{
  "n_kv_head": 2,
  "grad_clip": 2.0,
  "decay_fraction": 1.0,
  "decay_shape": "linear"
}
Each number is 500 + 25 x the weight over its row's rms, rounded and kept within 0 to 999. Layers, rows and columns count from 0. Numbers have three digits each. The size before them is the row's rms in percent of the matrix's.

# layer 7 MLP up, 896x224, rms 0.0617, rows 267-388, columns 56-111
096:514526487470525506496465520536512490508500521491487491533504482493493505518465444525528532524466531494511482542480453477524521465503494504538484494489474475495478482468
107:537501479543507501500472515462459497479546452500556516482497523519492490502489507473487471472510495498468475490509475523442450476484543568527522530471523515504503533516
104:508518493545561559470526522500465495506463489453538519500488538517497495508507441498504487515474498482536513510491553459512489500531537520529518484529449501506491525529
098:530531518513483503558491514524480531526465452473497537471537472508516526458514490504517504515545465490492559499486487533509450498496491502453462505514478493503555472494
097:525495516545453514487482474479505521520498510498470489527485483480553519496474493516472450501543509513442464501485474493514516500447478466486542453495480536465508486538
099:528502497498512499504466553497494469541478503515518465524475522517492556504510511508543520473525468523519485515463491528453452522466516487479512530478531455465486478558
108:536460485543490504523494538497487484507472468450508457521474518501535485556525506517506441467520489494496487520534479495493519476524473512476499493523467505485505482479
096:547505500496526540497467505510513463493504527509456454500474528470463497494500485503520496474479464469506470497536513496473511503482499543466477456505519490470486513484
091:511484501522502540502503511491480507516521568494521448502506479547541465484449439504526490475526495517503485521474492512525481494517444513506501469522517521509494482510
101:516440495519515530493508502490521489495465542546520459486499478467411483514499462521505492514494504529525535472547501499491489478517483501496446500555500493525532548527
093:483505519494478498472496446443520501517465493559563470510520509474516467482521474505496483472480540540477488506504537456503473477485530472487486506489465446495520506490
106:461500527472480484537457535522515456519501508455509461508518512532517504503499495486532506514514487531497486547556500521465492462517562523472518512486497502463480510522
101:521554465482510544498491473490511500475527501530474494471507503478514496512503505505521495510521511535479517533475513517493495449501516499511463497513542458549508474532
094:489487477462497451507495450472520534502475514472475444494476472490508480489516473533504520485488556489479506540523516462447486468471514519529525487471500491463497552519
093:510497485510493517452479497508479506536516534535530429497496537504521513510520482506542471507517472497466487492485533524515519519515493480478501474507503520478515474440
097:491522511499479507516521518485488463516456522487505535511533489557479470482527473514470501468507489482496484495551474483460522488465508516504447485471528476455491478533
101:531468508507489499485522480491474508531498499543493520575500531482468502475536480446503529485505497529467537508490536502521501522537511491528499484469518494479474497503
103:520547513520439504503514516496477467493500451490498487472490517499505520481517491465470496484540548488510495570473503502469491547527519490519515495523452482474501509507
098:484516526484514525466493511527511499485479444509474522495496495490478503517544533522509499498472497506513493533518495511507466452488468492486531493495466541528504469497
091:520526472542499505528523482498481497481440472483535482481513494534488481462476472476498494498520554490472519519477481479513511503504443530522472513521502515505453502503
103:510547479491475503503491490497477502502514566461490457468500515478455527494465486456476445489552542449527513493523505457481523493480519454504513504479514477483475563512
101:544530500476468454526512484515496475530462490513438515493453517494506520501498520479529507469508475486476470506508479476470487531476484472493469489483487544508455480509
097:532476470484483485507482547491527481518489514490511542556527480507490531509516429491518501534460487499506498526502522471458491572490496523578512484509530516514535476514
100:472477484468519467444505492495527521554489453538473506511489513506498488532510519487525474508502507522496475493456503505503539570511453487493478491497485509507451512493
099:507483510465471536516489507474488467482491471535479528489531484532563488526500478469516504502488479496496496483502472483510513515516514528474517472497555465503449511513
097:461497482497512448476464507507464475493520501511514490483472510507536543475501509508519479506519517507478493481496495500491524539489471526494488472466506548519483486495
102:545539497508499504510469488499537472483488499491542520476485511472550498488536552450458492503532471497487477483542537532511448520496508512493435488500492505509514468483
096:524502482515521487492510518527449495521484508434449499505504529477478497482458502491487531532482492509505496509473480462481532542502513465515515488558500502516511513523
109:509484535466507492496494458500471485515461501536498509533437537495487515498453481506486530507472539486492472516491506477495502491498485489537505500466453488557525530515
103:501526508449561513509463485554483496521461517464529490453485496505522561497524472530529507486532522506485500487517502545533494491505511495519508527482491566481490549486
104:507500517467484489503461490503498471464516518510489512555507495522490513476516478472520544495562444489534537506482501538485477488499511533520478532485497473529484518471
100:487470570506472526495462495481540499492475465504540489525489505518514490516520510543500472523545541500518490461494533505450454489535513479504516508506525509499523483454
087:497500491463541524489537536447486533479455477515490502478478488521499488469521505519479531497521532489537548502444478512532503520482509487517539509533514571508467473514
104:539492517503513504489486504485463558479459510477500490496487494479521568473477466471509520518531456501507513567520428506502511513543494472493479526485523466524521482469
097:527497506477498471479471558476504496461448485532525540502493568492482517523500503473482486527508489541523505538503526476520506513506494498500496541440475483485502490503
094:524511473529487541479480484469444500490492506560510478477540514496505465490472473515511497500506491478498457501471483481504522519491476511502491436513508501500490503536
104:466545478492479539509457501465474529505489515473501495509497503460458513487496536507489464468519528477475463521526482493448517483483506471463462519478477520541486500542
100:515525533517489537485491512514467493515540477475456519479515542518494507499490482527507505484559521561465450493486531498478478499460488471491488482505514498516528492523
100:510524502472464521529541510502511454502495503493516463502550498524503571482545553450546541504534475466502501514498492473504489492489504438488546507467510512457501565529
098:494467552495449498478529537484539516480501488487495498527501509498502536495487478494477454454520502485520474467508516494512515526485439490473468467501489465492478525504
095:544512508503550475507465463522511450522479492479524485528488512492452483493487473527536480471490481513495494481506485514515469499584499454514507509526488508479457527519
106:490512524463478487545461508494490464505463510505487478521447526471465499517526522541528533536562491490496465520542506512495498511484454455491523505482529477481484510507
108:514529516483446449494493470480506525526506527499542486486460497540473474521521521524467475503474508513530467470503498487539474505514508487499512501475530500465492498527
103:522504541516462502495486524549486488514467513521484532493477456501469496494490531468534550535486473499510455518512514485500508487459494533484532539464539508524511536563
101:488521483521501484508509497539492467490527544512520516504539484472499512508508492517460534521443540466485474491488472486504464489519511514484540546545476494513549492532
111:515461486492479526526497511502496450496495540532515502533456500535501484498493478460545479502483509483484527513541534516510495513517551492421520536499495516492478466511
097:506504488490473524501442491540472522521498531507508525549524526509486521505505551492541492513500513496515480478501505475504466541504450517510490494465510488494492477514
096:493535454498489505473495469533484470484519507465494536512503522530494480499496444501515542470481515513543475529511530457471519511486494494503487462457494509527540478480
100:553517509510520478531487514503474470534463475497547545478458478469445543522484460459496533481500465532507470486500487511538498468468496519471489492505498476500518456492
100:505466508528503469486495480462494482517484491484538494509484494512504489535507481506498491525539494461490483484463508502477504473530493491530469499537468514460491491453
099:519525507513497526486469447561511498484513457471486537463505470522491504501505465517505445507511510520497486491503518514471496488512515480570498512507507510467492492486
104:499506532504528523498514478449476479488461527484505498484477481548502510464522494499506519510494531458520525490502513515468512499527499486492526497441539479487477473491
102:495508485510514504497543460480487455501517471494465504530471451488484540510528503512502530494531480518496493491484515491501490534465502462511473525505489471477517464549
095:492513510517483524516502470492478509491495495515486496500506490507464505496549501510512542465488487517516488516533532485474469472505514487514463478516463490529550514499
097:479522521502495439464480494494470468499510521477511526513506482527406506449505460514487523521515481472450525482514449501498491503457486463496522518518489483521479515490
101:468491530491475512469480509499513496525498536548491545536536507482529513508495510478497535476531546530481531500502495516514475476537549456494526496488512495461521457524
099:480509450500446511524447519557510512476490474483475489491548492487505479500530519466509501476510487513518485477463491505509529494508530471462524522545523534450522520526
101:462462527523514487479450479505480533498506461489529516466478499498501508521488521470504511493507449569482472501483541469475503490496516505497483518456482527498543532500
100:551537488467508493557519498478471528499535539538508502479491505469494518488488536485513525473492477477499467492486506514478475516513476522460492534460480518456565451508
102:528503485471498517509570436508474465486460479502451495526530536498499489506514468470530531545517476518503512473495497500505547494466525475502481516554508500521512500511
117:463501502492516517469531538461466509496469497474503499463499495495520524520455485487505517554529508504492466504481525493486511523483506512521513465526465528469504505464
105:473452493476497453448493526538503479464494529508515477521503489537503454468501471490518460513522510531522485529548504540474474520489479508480474499485516502494517527505
095:501521478502485503541499522498504459531504442522513492515555492514526532487443458490488514483489516510521510513504443505476486458484461518485530507544441557477502531506
098:543512496557514526524505517506521504434535496476475482462528480489492542470490493477528481529450517495499514528542497477513478510512571506506504461523533486500504535520
100:496508500530533479505462469493511490470500473533534471533498479495479480551464518479496473524506521535509474537482528506485536527498466543504493544483504464494505536529
107:516517468509499530475524510499452549511483564493537573482517499481501500479469511489490458480516461498466494471512504464478549475501510484507517482463501529551552500481
106:513514502500476507467511508500475436474461493494496562480503440551512517520511501510518469507489500509500457518489509516498490478537506502494507490482491521553466492512
103:497533485520471481448507480477465428516473494509516519482508485527497537511482492506531460499515520504531494474465505532476480501483476481492500513489511502506487481483
108:486440493511507524529493529468502519514453508489523428469503528499519482478519478473509516497534479494501493512448480516518482502525470545540511458494452485528495523494
104:450510525528478512433493459521481515532491471482501481526480502478468540509439468517504511502533487541501508474536511475472498508514475463509490497471537492474485464515
090:485536548462507499500488517469489487508440526520517476471505484498530503496513511521530497516537490492471453490477516498541476537487485533512458499503470501443500487501
100:471509529502499500515457560532523454509502471480550469526514511532492506525536489471521508517535504534453476543478544551459531547538466477475467534492493520487505487499
097:509486498526489499497492488508532520515491539523469485484475466440550460497526470501567506541485509491473477506490462522472543488501524484484442475563456514525494532511
100:496519469490483515488489513489502495497480541452503482465509522529490485521496506498511457517488478494517466497480512500465501501475460515559524501558529520510491468526
099:497511532465477492524512497496486462487505513510555496507511509496519510452513477518497538464466529490445538518505480513453442483519462496466488498517522445477506474505
101:497519499520532492428519490524513465464496481525513501509513490496508499523490498470509498525496523490440509538531505495538464503467494526528479520460526500482525466493
105:510486499509504514483510491524494470479453492479504463482475457506456487519520468508499493526491506524518513453538491488484539532530497498472469502529489546510489532481
099:511501510453529499561473531487505509509547460522533513470496493477499542481498499462540457482486543491492458540521469491525476501479495507458493496518498484509551507494
096:498501483507553513485491462471519527471517514535472495516557447509451540480513482450498511459482536527573492526506484468526526459477481524471488478519487497513467457541
095:508498468517555496520491503520501521508498545524497514525513533498558479452488482513507484452537493515522532465529511479517509459474543511518529451491545471452488473521
109:498514504497498446510511508472432471540497513512511556506497480500485465483506551514487507469555503493527507497504492527510475495485508466534529537464447517493504509489
101:458489461526517499500510504453492451473480471461546510495520461481483488506452457475463479506528531488510484497529498462492484505478502550564492513528449492498487506541
096:517498545495502490506532520514522498498469492505522518514499522485473487484490495524468515512476501469495522493504481512461452472521519503501460564517533497500539558490
103:461486534485491468548492511474500472463500546510501477538503476550462471504485485539467503478491534484511511529523487540500494467497490504452509510511520478463524502517
104:482527494470504473541474478502490487490447492484478528469484476484474526481468488490475534482501500447541470534491522532506539512516491519525504498534485482491460512522
100:489487499541495514494502484508530502540482521498518515479509516467486500500441452491503491494506541503498509485490513494513501521495528489522487474528477507492499524484
104:470513499484456497485469515476500483508523489507531503544493535472505486507529441511516478521504437506441492502456535546472522478480496552514498481464469502532535457492
100:498462513529475485561520496495520515534480539554526507490491546492489498493518472485485465511470516495497573511517507542548494492496473492497511489513495488476510481554
105:528521466451475449463446495466468481511485489470478465514480504507497465473485486499495478526498492481478489481468453480460502459498509462450497461481497485452492500475
097:487479511511493439533475453519474519483492503487544494511550560464470519492510484552527502504513517534554508511567500487508517494465512492463500451494501516483479496479
093:486497507483524508491477465471518493506464525491506540515491500474479508523524502471506466474482535486469492471474458497489535545470487480490489490484481462492471564466
102:491460505515480509493463481516575472503444524438516505510545506508466498460461535507531513489536492499508531514526501486484511457499497490499487505512507480560478507521
097:514466504437505485538513486505522515482524498534532522563463516499491525499527481494501548491455529444519529500499537514484490506517473503499468539474511512480550533458
090:476486462476522460476498509508525517527486502486505495490517567519472488479496479495510524485485525471498505498499485522456483473498480467529496463546503515524498545481
100:540481468465500504497517505500478484513476494486535525500495488464523514537502522481529473500501531483496505475516486502523528420521549488496520510533479515489527446471
100:530512492511462494503484525503483498473467512509505531539491501461511476526479538479534523495492514481472499533520509513510440514581526452509495459542516505535486493485
094:533480513502480469527483509526465478494466469469525472548508548464459471501475477511458472464528468498506511514482523471510486509468505513523516531515492528538561498498
098:483507514528470532531500489503495459503484542459521457571489534510505488509482500513504567523517512514485483506454519494509475513523507447504499475542480498476483465513
104:457534508492480503522485483481485525495490532449484496545443495504482531505506472489528518495480480509514494504495509475461504457480538492496500449490520515484541552533
105:539493483501494510498498482494513487549469531484547474506469516488492517463518509522516507512510468482515519461541481499484504526560517499481515475490495508521451505513
097:500525503534477486491549456513496493453507468478527461503486522490465490528500525500532466492537469473479518508488491510513490516512513486538475538496536518446479520505
098:487529487528494492494507493462487498493491517518483492502477526509490472493470508540528503481536451484478552492484495517525465508482520534492501505464516498535488533512
097:534498513487446528476516523475544534456488494451526525494519493504464513523489514468521506496509492474561495448502505449479481514475492480520500499512484480497483470530
100:504483512526474526521509488462474537508487512480504501517437496513507520511469505515497466519519488483506494485464528511474489496492462470498499518470507536508485515524
110:517520485520475491481482509507479467480479506462496472499520487519503493490463490517524463493484512527500536502475492508496508498529525524477502474499449483486528479478
096:476487500534478516510501531500537459433519485500493496511500521503469502448475460496482505481506502500475543477527485455493497483508497485439527518525484489519512535518
098:514510520496496553487526506514479490534500508474499462517485495491470486490553471492493478524517494522475473503487496498507535534560528515433471490553470515515476453522
096:502506496548498476539497531478480519524512501502485469492545499510521487515473491490488476479492518522499445521462462464498490483473499479530551485499494502488493486539
092:549492504500535483488498506495455498497486473513492496488505506476478513485502502460492534501523483488491514464524470517458527490456544481500494502550545486516496474522
100:466538509512447505504515475473468487478479454445489508473445553467507482523532513519478500472511475517473490528501474495465502503490550490505509474536457503518450508489
096:488501532482502518520487457525508517493514498489515510505480526522477525536530546525488483506502483487524457532482500494479481487519457531460521519513487514471505517544
102:494487476470565482530481510491515492483491479507501502556513515504488526509538475501451509462538510495464501437507475513482486508501477506514496486475524516468529474499
097:481527510476496506518511493494498516507507478531490492460509461462452500511503512459556478458475478478559472518536485564497522539526500465522465518547465497491554482512
090:504539493474506512512465505490453496510498470423473514479506485522513499557518500522516507477506493502510502518495500486469516530487503499536480529459479505504544495542
095:519529474461526535511481464506522536493531510551551484507498489500484484492498485464508529504524438542527478461485501510507482510488527517496449544482498505501525507485
098:526514473556461485543470504491499471541505444456466491508464463513463499488451490541513465513511490546443519490535479458508473520487477491455491509530532516506523483495
099:489505468509523457522504512486521505453489485497498535443516539487472487469471490497541533521534501499494522560511509530471508546473480495499471510462497506530497475511
108:475483485498497513529515474527529497488492542500499497509494512493481515469494455493458499531450464515533489527493523489507526486491500453479477496449536479501499469551
097:500508476529502497528526527487486487503547527481516475475470499512515522512525467450483489462482500426475492493520497497484505552492485509483546514508495489503505483466
098:510497517501521460493473533509507485519493473545517537504482481533535502491499475456483493508512500539497527483536539528462466507471525505539480473498477495519503500456
101:532534524464497498481472510501533500499514493546485466497491490511487525479511490496528455504502465485494495496527483535479522488492534478461488472514481541452512483518
101:482467469500505522522436472469531464518460542459521500461497475507516488539488513510555499515535518506492484488519497502507496486508531464481473545518515503479499494484
# layer 7 MLP down (transposed), 896x224, rms 0.0617, rows 267-388, columns 56-111
096:512506494540549491523530469520492505481528536508523498462489525504450459516471537520505499514525498528544532501493473492533494475503481505510506468529471478451467500514
106:493484485494515516497469497531448501500470484473491472526513485535520497476519509483487534513515473499504436533469524471521533544516453424529507538472526484495446479476
104:444528515457483499468532505479518542509487500510547504522471481505543509484509502446510475510540491523536474531491472451454532522535519469503493488469445503500555466486
092:476483475486513476474504472506477517512494522515521468497477475502499503580506491505487500517495488504465516525530458495458507491539465500473524533498493503476516458468
091:486514449485550500478472518518496479524463486463524520518489521466493488544489521470491481504486543488527436520487494440481490519484518492510527509488489499506535530428
107:498548515527545481519498471478528486516477570472506486508520480503485508531507528500524502490506490505477496514520476522473488498504511525519527469531472536484498480520
117:518499487509481505479523487482484521550509511562471521547471500483513479518504531512517485522553506516485519521496474505438510520450537476482528502489489510503484495484
091:484502508480458485492526549486517544483496509500535492495572493515496435518472482526471523501557545502510490530481503501493485481543488467543547474481515493537501501515
088:514509531506525488515551545489531508481511468485484517494453490501496494491520546503474481505499516445517512519533475515554543509501488519443479487432513466478507507513
098:553509531504488478516488501522490509467487510483486470473484519459515530501516535503465484481529487465469471497465507506520526523487472485484522512502488501494500489509
089:502512421486520532510486531536545501489470493498500490470495456547508563526491520504516532533477522465522519527482476553536525516527506496487495517510513539485458509478
100:515502499499489470487519539466517547433493496483546485506517504498536500481526492511507555492494542463535534439520545467542503487486506505505467530522519506517509449500
096:529494511520555503500496494480502498521502458521567486523497511497473522474517499486483525476479542476497519516465478497464529552498499484487505473489520483534500523455
093:431493503538530494492518486539504478499525494458513524510509515500515489536524526465510508497526483471475513496431458504518517502511477501473514531484522510510536469516
108:548491527509467451461494510510496473514508511474481461502492516487505461540496493462448492518519477497498535485485509479483469502476526479470523482497529497534513501553
093:532514475492479473515517487466512472549524478530476453474495506544481504495490452491496521486521493487528463538511499496482532557488476545450477481515482487523484467494
101:506505466516473497501513551503494492555518507482467462517524539512536478507497513487479492548504471491530535440482477491512509504528484514527515483491501450433456520479
106:508479489557488475500522569527543524500522463504526489499490494491463493509502499531489496487500490501491474522504519482502548523506471482508519457498501482474547500488
099:504511517497513482473453491530459532505508446460467520480477485504498498529490470495496465528501481485485553482483489517498488509514516465490539512493530525502483524510
118:535513494490474517525514536501499525503482487498512495472515476520527475483507512491498510484496542500443491516485496499481535486505478487500479474488503532553500505503
100:521511502452487514510483464459502537488462518514481525527482480493486538527500491524510488515533467515530502523517511470503478509481535513528510523477512509462530476467
114:539530472498494465480486474483475499490473513512473517480548496498491527478504504471526520511490481512444513548538473455504501463561483460494462523477471479477491509493
093:471529511507544509521513503505524493515481502515514509509456538465483465488467526467499475492492543517456510499465543530549493471468524514474511481516516502504504510492
103:513425513528495510456494506502532492484517501513563499510523503509525505500471504503453521478514533484546556481509489485509493477477475490464454502541527508550504563480
102:467495534514497502540496484520511506484495443499537477549509532532490479541508515471427542500468475473494556522513523509497512554539491478520474513481518478535480526462
097:491477483523494532465557519472454529511554479511475509521512525507539534502480495499487498472495474488502457509547500522478505475476549522488542452491470496501508453503
099:468540485482488498489502475495514512453515486525481508508519489522560529501498474543487539455498521470493503503541535502521508516523464515519535457472512555478462500476
098:518494543537518507481493530491488535472532491517489507520503484498455527457466496485486504515462511522505534503506498556452487509560472461541474519497487495505513505505
111:505497494489465484507477520466518461495485471496494446487467538523506504471482490522487488489492484510439504461514497476496488485492487536508488531464511531498527523511
106:478526490544485504530547533510533543524507492458488512524523512458532571480507499474438511517501505478528494499501482445521509535456484492492516505500536513486459507492
101:466487463474482478474518496519456484545462496523504478470508474500531531483510534507528491502530473518451528536508474468504544522496527508486523473484442463457487462527
101:482491496483492524489483497477476490565498505504476534532479549466525452509501517525494521538501495472504490484521538492470514537511534468493543555536494547447498469520
091:462512485555531538524491510469470496508489483459451479505528493500446474521507512483505479499504430482500521544506510500475526485492470488475501473495492528513521484499
103:475456462491514498510497501487478527464497443466469488495497472508523487510504526531508529517498487482518515552488499532470507526473489513468467538501512505515484514510
088:486515484475497557480522535521469519518523505481501471500519463499497489491517500499491529492537513460504545484536478513491502535512546492479524513553515510487471568484
095:483459537494527468549532521497528497507518493499496508487508495483492487517503484486475526550492505482499510483481526497488517518492518494459511485477488530543526480498
104:515526507522518493490443522496502521510511490517446504494519519463534459514508493471514499514526516517516536533469506495491527494506508534502508451489524480516482523519
104:508500503510491531476546498499500488507504496500465509482518535493530490505570479540462523455481418530499497487497456514506552520472496522483512462484527497500551477480
099:500548491510549523500457479525492491513487462457518478474489465493510490500517504488487528483492469495491480480434525490465553494483459530541499503521504475540493524450
091:558520506497496490516450513488493540509476469547485477507474512513523525533472450508466492493488498511507469498526507505545497497504507466485523494497468501516478466522
102:506518504506477464495504517502488493496551480518467516511499440463450499520513515535553521496529503484498498519490502480494541452508556490519438493497490475512490510505
094:525521458509478513486511510547499539447510504527484488503477505484526500509508505461467518462483519474480502479531477515480478487472485493553523479537485496467480489470
109:523515498502514483484503503469566524497498487485497496510531496516511517504527515530485527506466479518485475522501480436550511498538502467505488537481531512513529510509
103:503506480468539499513529539521526486471495482509500542483479509490493505458517522512496506482489454493485501477484518495487527567529493478530499471530508500490507472509
097:498490460508489456475472512515485491488508515488538476455515503540485504493488509486452463461514470518483507539478483557503497487496450457501492477464498478467513533526
115:501452452524504511473485477536494490483498516505494511497493489494480501503540515510442492524501495504508554468506514520489530524517491510468485497530491518524526496508
094:457476479495469478506445495507488467467542505498542519452519525466509520522512478536475525499491464493528471544472461485506471484486496498457489539446528460507512472555
095:551474502495530473503502503468490479446497500493485453508546482511522493495508447516488577499461499464460472520486506509507496519551512500481493498475482477470522488492
107:533495479464485495474466468479490482507476484522498513474479485488507571524503508510513513491518454446549499469474507498520467519527470483533493509458497507501499519494
096:483503463504515467517519479511478487502503542472485507502532533442463486498511490541499515516495512453450476513546536456502507528515462494485481510467523528500482484461
088:496500519478525488512521523508490506479512507500517490509517516507455525492483516495480489480453522516511527471488476508537511517545468513420531518479547486557530512502
096:538505504516511542459484494538536448484504508464495521488506528556474506489493487514477466496532500489510504548487490486451539505504471485496501453519521508516528496474
106:512488543469523475481509450483460529519517481531451493488474503491494489475504500526527504533504481529503499493472509470476507526518525469510515523468522494499516487526
094:483520480524488532494485499515516520498522494486522534492531514520484492497512505492469483490499526492476556478525534510550546498511525527522505506498501466469490477482
102:502551504470492512495487497505512506546528515478469516536492459523471546503529510516483543477517542458519509553522463492472543503462503507482515497489508532483518489434
092:497440471518475490545497537492485471460521508492522490509540499460496521468501502543520497503503517457474479450487537572530510484473503451513455511500485491463481511496
103:480481474560462507532523475509522483547523483481467513516496507486523535484534511524530420520505498474526491487497493528490518519513443514504488518478432562505459510449
109:516478531528527501522466505497514458486485453549487486496489512517497473514505518518506489485541545473545486507495451482487533511521510547506483435518499489507471510535
100:504536461518507504495480535466536486471468494491504519518495500488520488512502448509512513512492503405463468498502520489485552466496502515490521545477464495527489504536
107:539498509546493520518514480486467491470471514545464464531486492469476477455510469497504522473505488471480575513507535464488495471485557490484502541519498511546545512488
109:522471518511485530465504519481533534558508507488489502520521468468509494479496497487463505489495535486512520481493474522447481536513489472486527512472532516518530477476
103:519526514522509508519472499543524506462500449528501476501514475513446519506491556456491493548523457552460509472506557544502517530507502502505498520460504465486489465489
092:461513490507464510466494530508481523501478489525530511476507482476497508480465499547484482510525507500464535460509528516521468480493519508447494549509527510471508517484
103:465465510510510502453512484521486522472527524577523517518520471520491471492553481500528495535499522497479469539549470531484521494500485489492505500501502475525524484480
096:535526482504470508510529481448468521510520505534499559515499505508483485482469500452496495443501527525496493488456506503499542483475505505434492513529511494488565486492
094:488456515539520499509531520521566496502488546569461502481506503463468496497497469502451515502484555493493503500488454506473475544461481472526501484487492540449508533478
105:512521530534424507484463478498502493491481455466504542501477462511522480494523471493468500529523514508472521507462471514497497496562507524509478542492532484476511479509
105:465486443494495521481540509519500534536491595507517498477510466482481492488501499469511507515472473464484464511509499480484546459453492541512453507541542506506492531506
112:534509503488470499510512475452497511490515504467513460518509486515510501498496508511480542513505480513492476505517478517507530490496526481485500503460527504514517474465
105:490518495499493494478530557484513434522515507476465519526523488485493505450475490479510523538548476515502530466503513479539532513515522479498453455505551481468498478491
093:495507483542500508517493520505489527561548502462474463522510455461554532519505475460471497511461513471546487483512492466490523500513506526486506537511540516512524519498
101:493513514506523522502503497452481475482493479531464454499498500516457546533493479493483482441535492504486495509527505537502477512563500561517517484465506481471493537531
095:495513488560522522462463486488460512490494498499453514486514515521456546494488477496473472458495494502497515462503489526511494481488506464474459498478480515474531497513
112:463478529496484506521495501515530486476505519428502500466500483523509520533515528508486510496464497499569487494514465508520538457508502496491540476470492489490513496494
094:558559498499539489500510498478507516518506485475473502491481478493480525457455519527521527505498489508549493489513581470508494476499513529463499491489492519467534506473
095:555518502496524482512514524485510441461477481507510523490508525529518499524512453477488513493514519488495516514450483507522482526463511499485480545479540510490468464447
099:498503490551442521496525478495487527499507556543489501483512443475496480505558521547501500537444517487492518477463549484486492505474478482511481480472537487513497499516
097:473488492515517499484480515497463499479529476482537597478514515473512505538469521556427490522504516492498546446467463461520519493532482515457501486503466465505496501485
086:500492568487498471465471536513494505493476507515514496532456524492462517556501504530516520469478505462485466496506470512479513470549488453512509528506518496479475532448
097:529545470546511495478566509469489511490525484469495485460492475505518480492498496515489534469504535515531497497510509493528510473544522508506552491470542470492508501517
096:510464507507503500520490476518535510527489494480508457505468500505457480508486552492468503492448496489528483493531504506486491473518488511480484511512522500517469539499
100:476490520541484470473508467504498465500539456437499524458533476504507510516494550527534507543476473501446501515453508498526489511513527529480469484505546492515462493446
100:424505515539518495504500482469508503486510491519474498534503503490495479501517508486506513470472498527511479547488482501522525499483523510505490489442466515506494481492
111:507554502467499506562503494500457498507511511496446476542549482538462503528484510502441482476471508492468521526489513520511497476482549470511526467470471503496476502497
099:501505515490488526525477501484522479538514476513501485486502468495484503508516501549475431502479490474489507487539517467421481451487491441477486497551514454486500466507
098:465471552516480493533503476460457451501529502479512539493491525461481566493481492513539495493489520513503526491488513535530469527517536439508464518518466546489497509533
099:462480481494471505496485482525504522505517510451467504508527511484502475499512512489487501499509497503471488492445476472501490502459576512490505479448456514543524484451
099:466548502507466507518494517556483509490519514503497495463494488492456521470482516477483516507488478486505487509501518513526510480528497470552472456501558485482541487504
105:513484471501457473526524520527502462493515516496446546521531479490536465484507535496525514473536516500465534493502504472520492486487502491504503516515489488498498512506
097:501542475513489516509492510496472522494501509475539455512479480521443487510504513491471488511520470495548495483499481527515514478488536506535490496539496518456501517500
088:497474473473504521512497504488483494467504534506504459500478508461487546479468519516535511453455522496515541498515495523504505522508552508516517504557525513463528491524
094:560497515510444508510474497470512517503494547460510511467486512489517479518509502485524489495490454499513537495463513491445459514514506492530478551468437490498509499542
092:491515509501464476463518498530454502512441509499484478439527442514487474481466491490510488527482519515489500493497493473490547489497506501492495518488532479489489486529
093:500543505510509492513480515479504482476465460504507513436508496514506461509537472445492505501505536492497501499522520499509494535509509488506475495498526448521532517515
098:507455477492532442468451512518532471501508519490514497507448504452433499493499520489517514489488529491528452468483500548537505515531496497500522507529487433483523518530
102:508461502525544521560530500507504483470515516499475503500486511492537520506513491513513481510511541486490519506520495518543493519493476500566480492485503497489496469531
097:495538475470544495498505485478504518491467509501488484467499548481521501488509493490479491509492473493487481505528479482473451480536485530493491519533527467526486506535
100:494479522529484499493503540517481508506495530531501538550470479491505504494544527537469516513498544527441457484505458477522518505495516487485538471535487487530513509510
106:512485509484490539461461512487521527483511510557498489459545473451508497498476516482529504469506484485519505476513535517522508520514482491483489537499497525505476488447
102:493456518512448534517518488483547498500505522465508482522527480490472501509462521526478521489483485481476496512485407501504474458510512532469490545462512475490482512496
093:464478467496531529499473499512541543518517521485461454500516528509515479531486527479463499546478486512490499514536502490485514508520501514490508477470525507558487470535
098:546507487494524496520508508532493463504445502519475527523516486469462457497468493502513519523482504533515490464496478458539477504529519458483506508454490553503506473470
093:502485465502507482510526508481489548516538497508504580541490550496492534478487476518512513527529491468502493443457434459500517524509508499489493563513513502507503457488
096:473460512487499473518517452517501512516479512511505478534508519492545462534535535522493505441505479522486521465507492498486525511485455518518462511489537518504506538457
111:520550480483493515518496510483504494508529477486496537474549443511528522526492488486480493523503453488523529497518498514498449520478473490513505500504490500483558482517
098:480490527510515504478496541507556510455532523514497474517469536473489476471500525484432501510505502487526513478493449543488484494501504490503500507474548478486515526531
100:498497521481492517502506533498508450540456483518492456495516511484485529508521472481465510502529497515513522516519538511482520541480478480447520504482554465507510497512
094:484472507473508506469499492522473488487489541492506489459476472510494522557520502500550499465546491500498496510469486540493515504504521498497477521511480509529528502501
101:505466500492518495488516474533479516441473460530516513494480503477461516518454471503524520441530475451510497496499524505522449528468520517485542521493550507552522514502
104:496476511514497471527470491497497512525519537508522505524541520543499510483485524503533504497508510486498481521470501535472485490472479507519491456490511492515545474498
096:495511424477523468522485521497477496520528506477517499498530513535485507532525481538467539510528475502488558516473509502586510496486488498515463516511500473513549476483
097:471521515474513476497493468499487491510542574455512521487514497496512510523476449492463496532492483497523505507517546492494539472526491467520471459505497534503490516523
099:505545487481507533522475489431512501516513487512461514487519447483474521514516509503532502471544488511504489498494504508506503521503522495525476487544481508561504535493
092:455492444532479519511508469506533498481511574475505491503483472449467442506527541504498483478519537504526472523509511522499484494459481485470462498505509504533481513498
104:521462519537523540484507452479544471475479532534456506517499495517512514502531532479504525495517512489464528502491470481560489483514481460535550448483508452471543478526
106:469531489478501479530469489508529519454536525487501524544504491546477501471489493510555491462470495469493485539542433519494456467482496489489487527516518507480486510484
108:490533535527458497476535492504509456486502494526505498476499519500540547492495516491483551509488483499527486444479513518508478526500468476532458524488501512516523524474
114:513465509518517499521459520480574528506453557491469518453495504512455547489531521498527485465468513527519541469539511511513492497487504456462500460482501481525479474483
096:513512491496486511500499524513513509499451503501497471474473523528497491543494511458458498487491513469493500550488484493502543540482492493499500493492480475497480491544
096:515534543551506487511458500493513488487483503454487464521533484520502478506503513469497537562503562462494486495488463501533506492525498500486533523490466523507481493480
090:484458503513518519502502474511496541502460520505503524507453477511473503517487495512478507506481520481494512482503479498491529508519443503462500515524494496559515471479
105:477498475498529530507537515480513522544482473530453478495493484453515520523505496508505508556497481525508516470469512476457490500523481505556497497446532554455504529487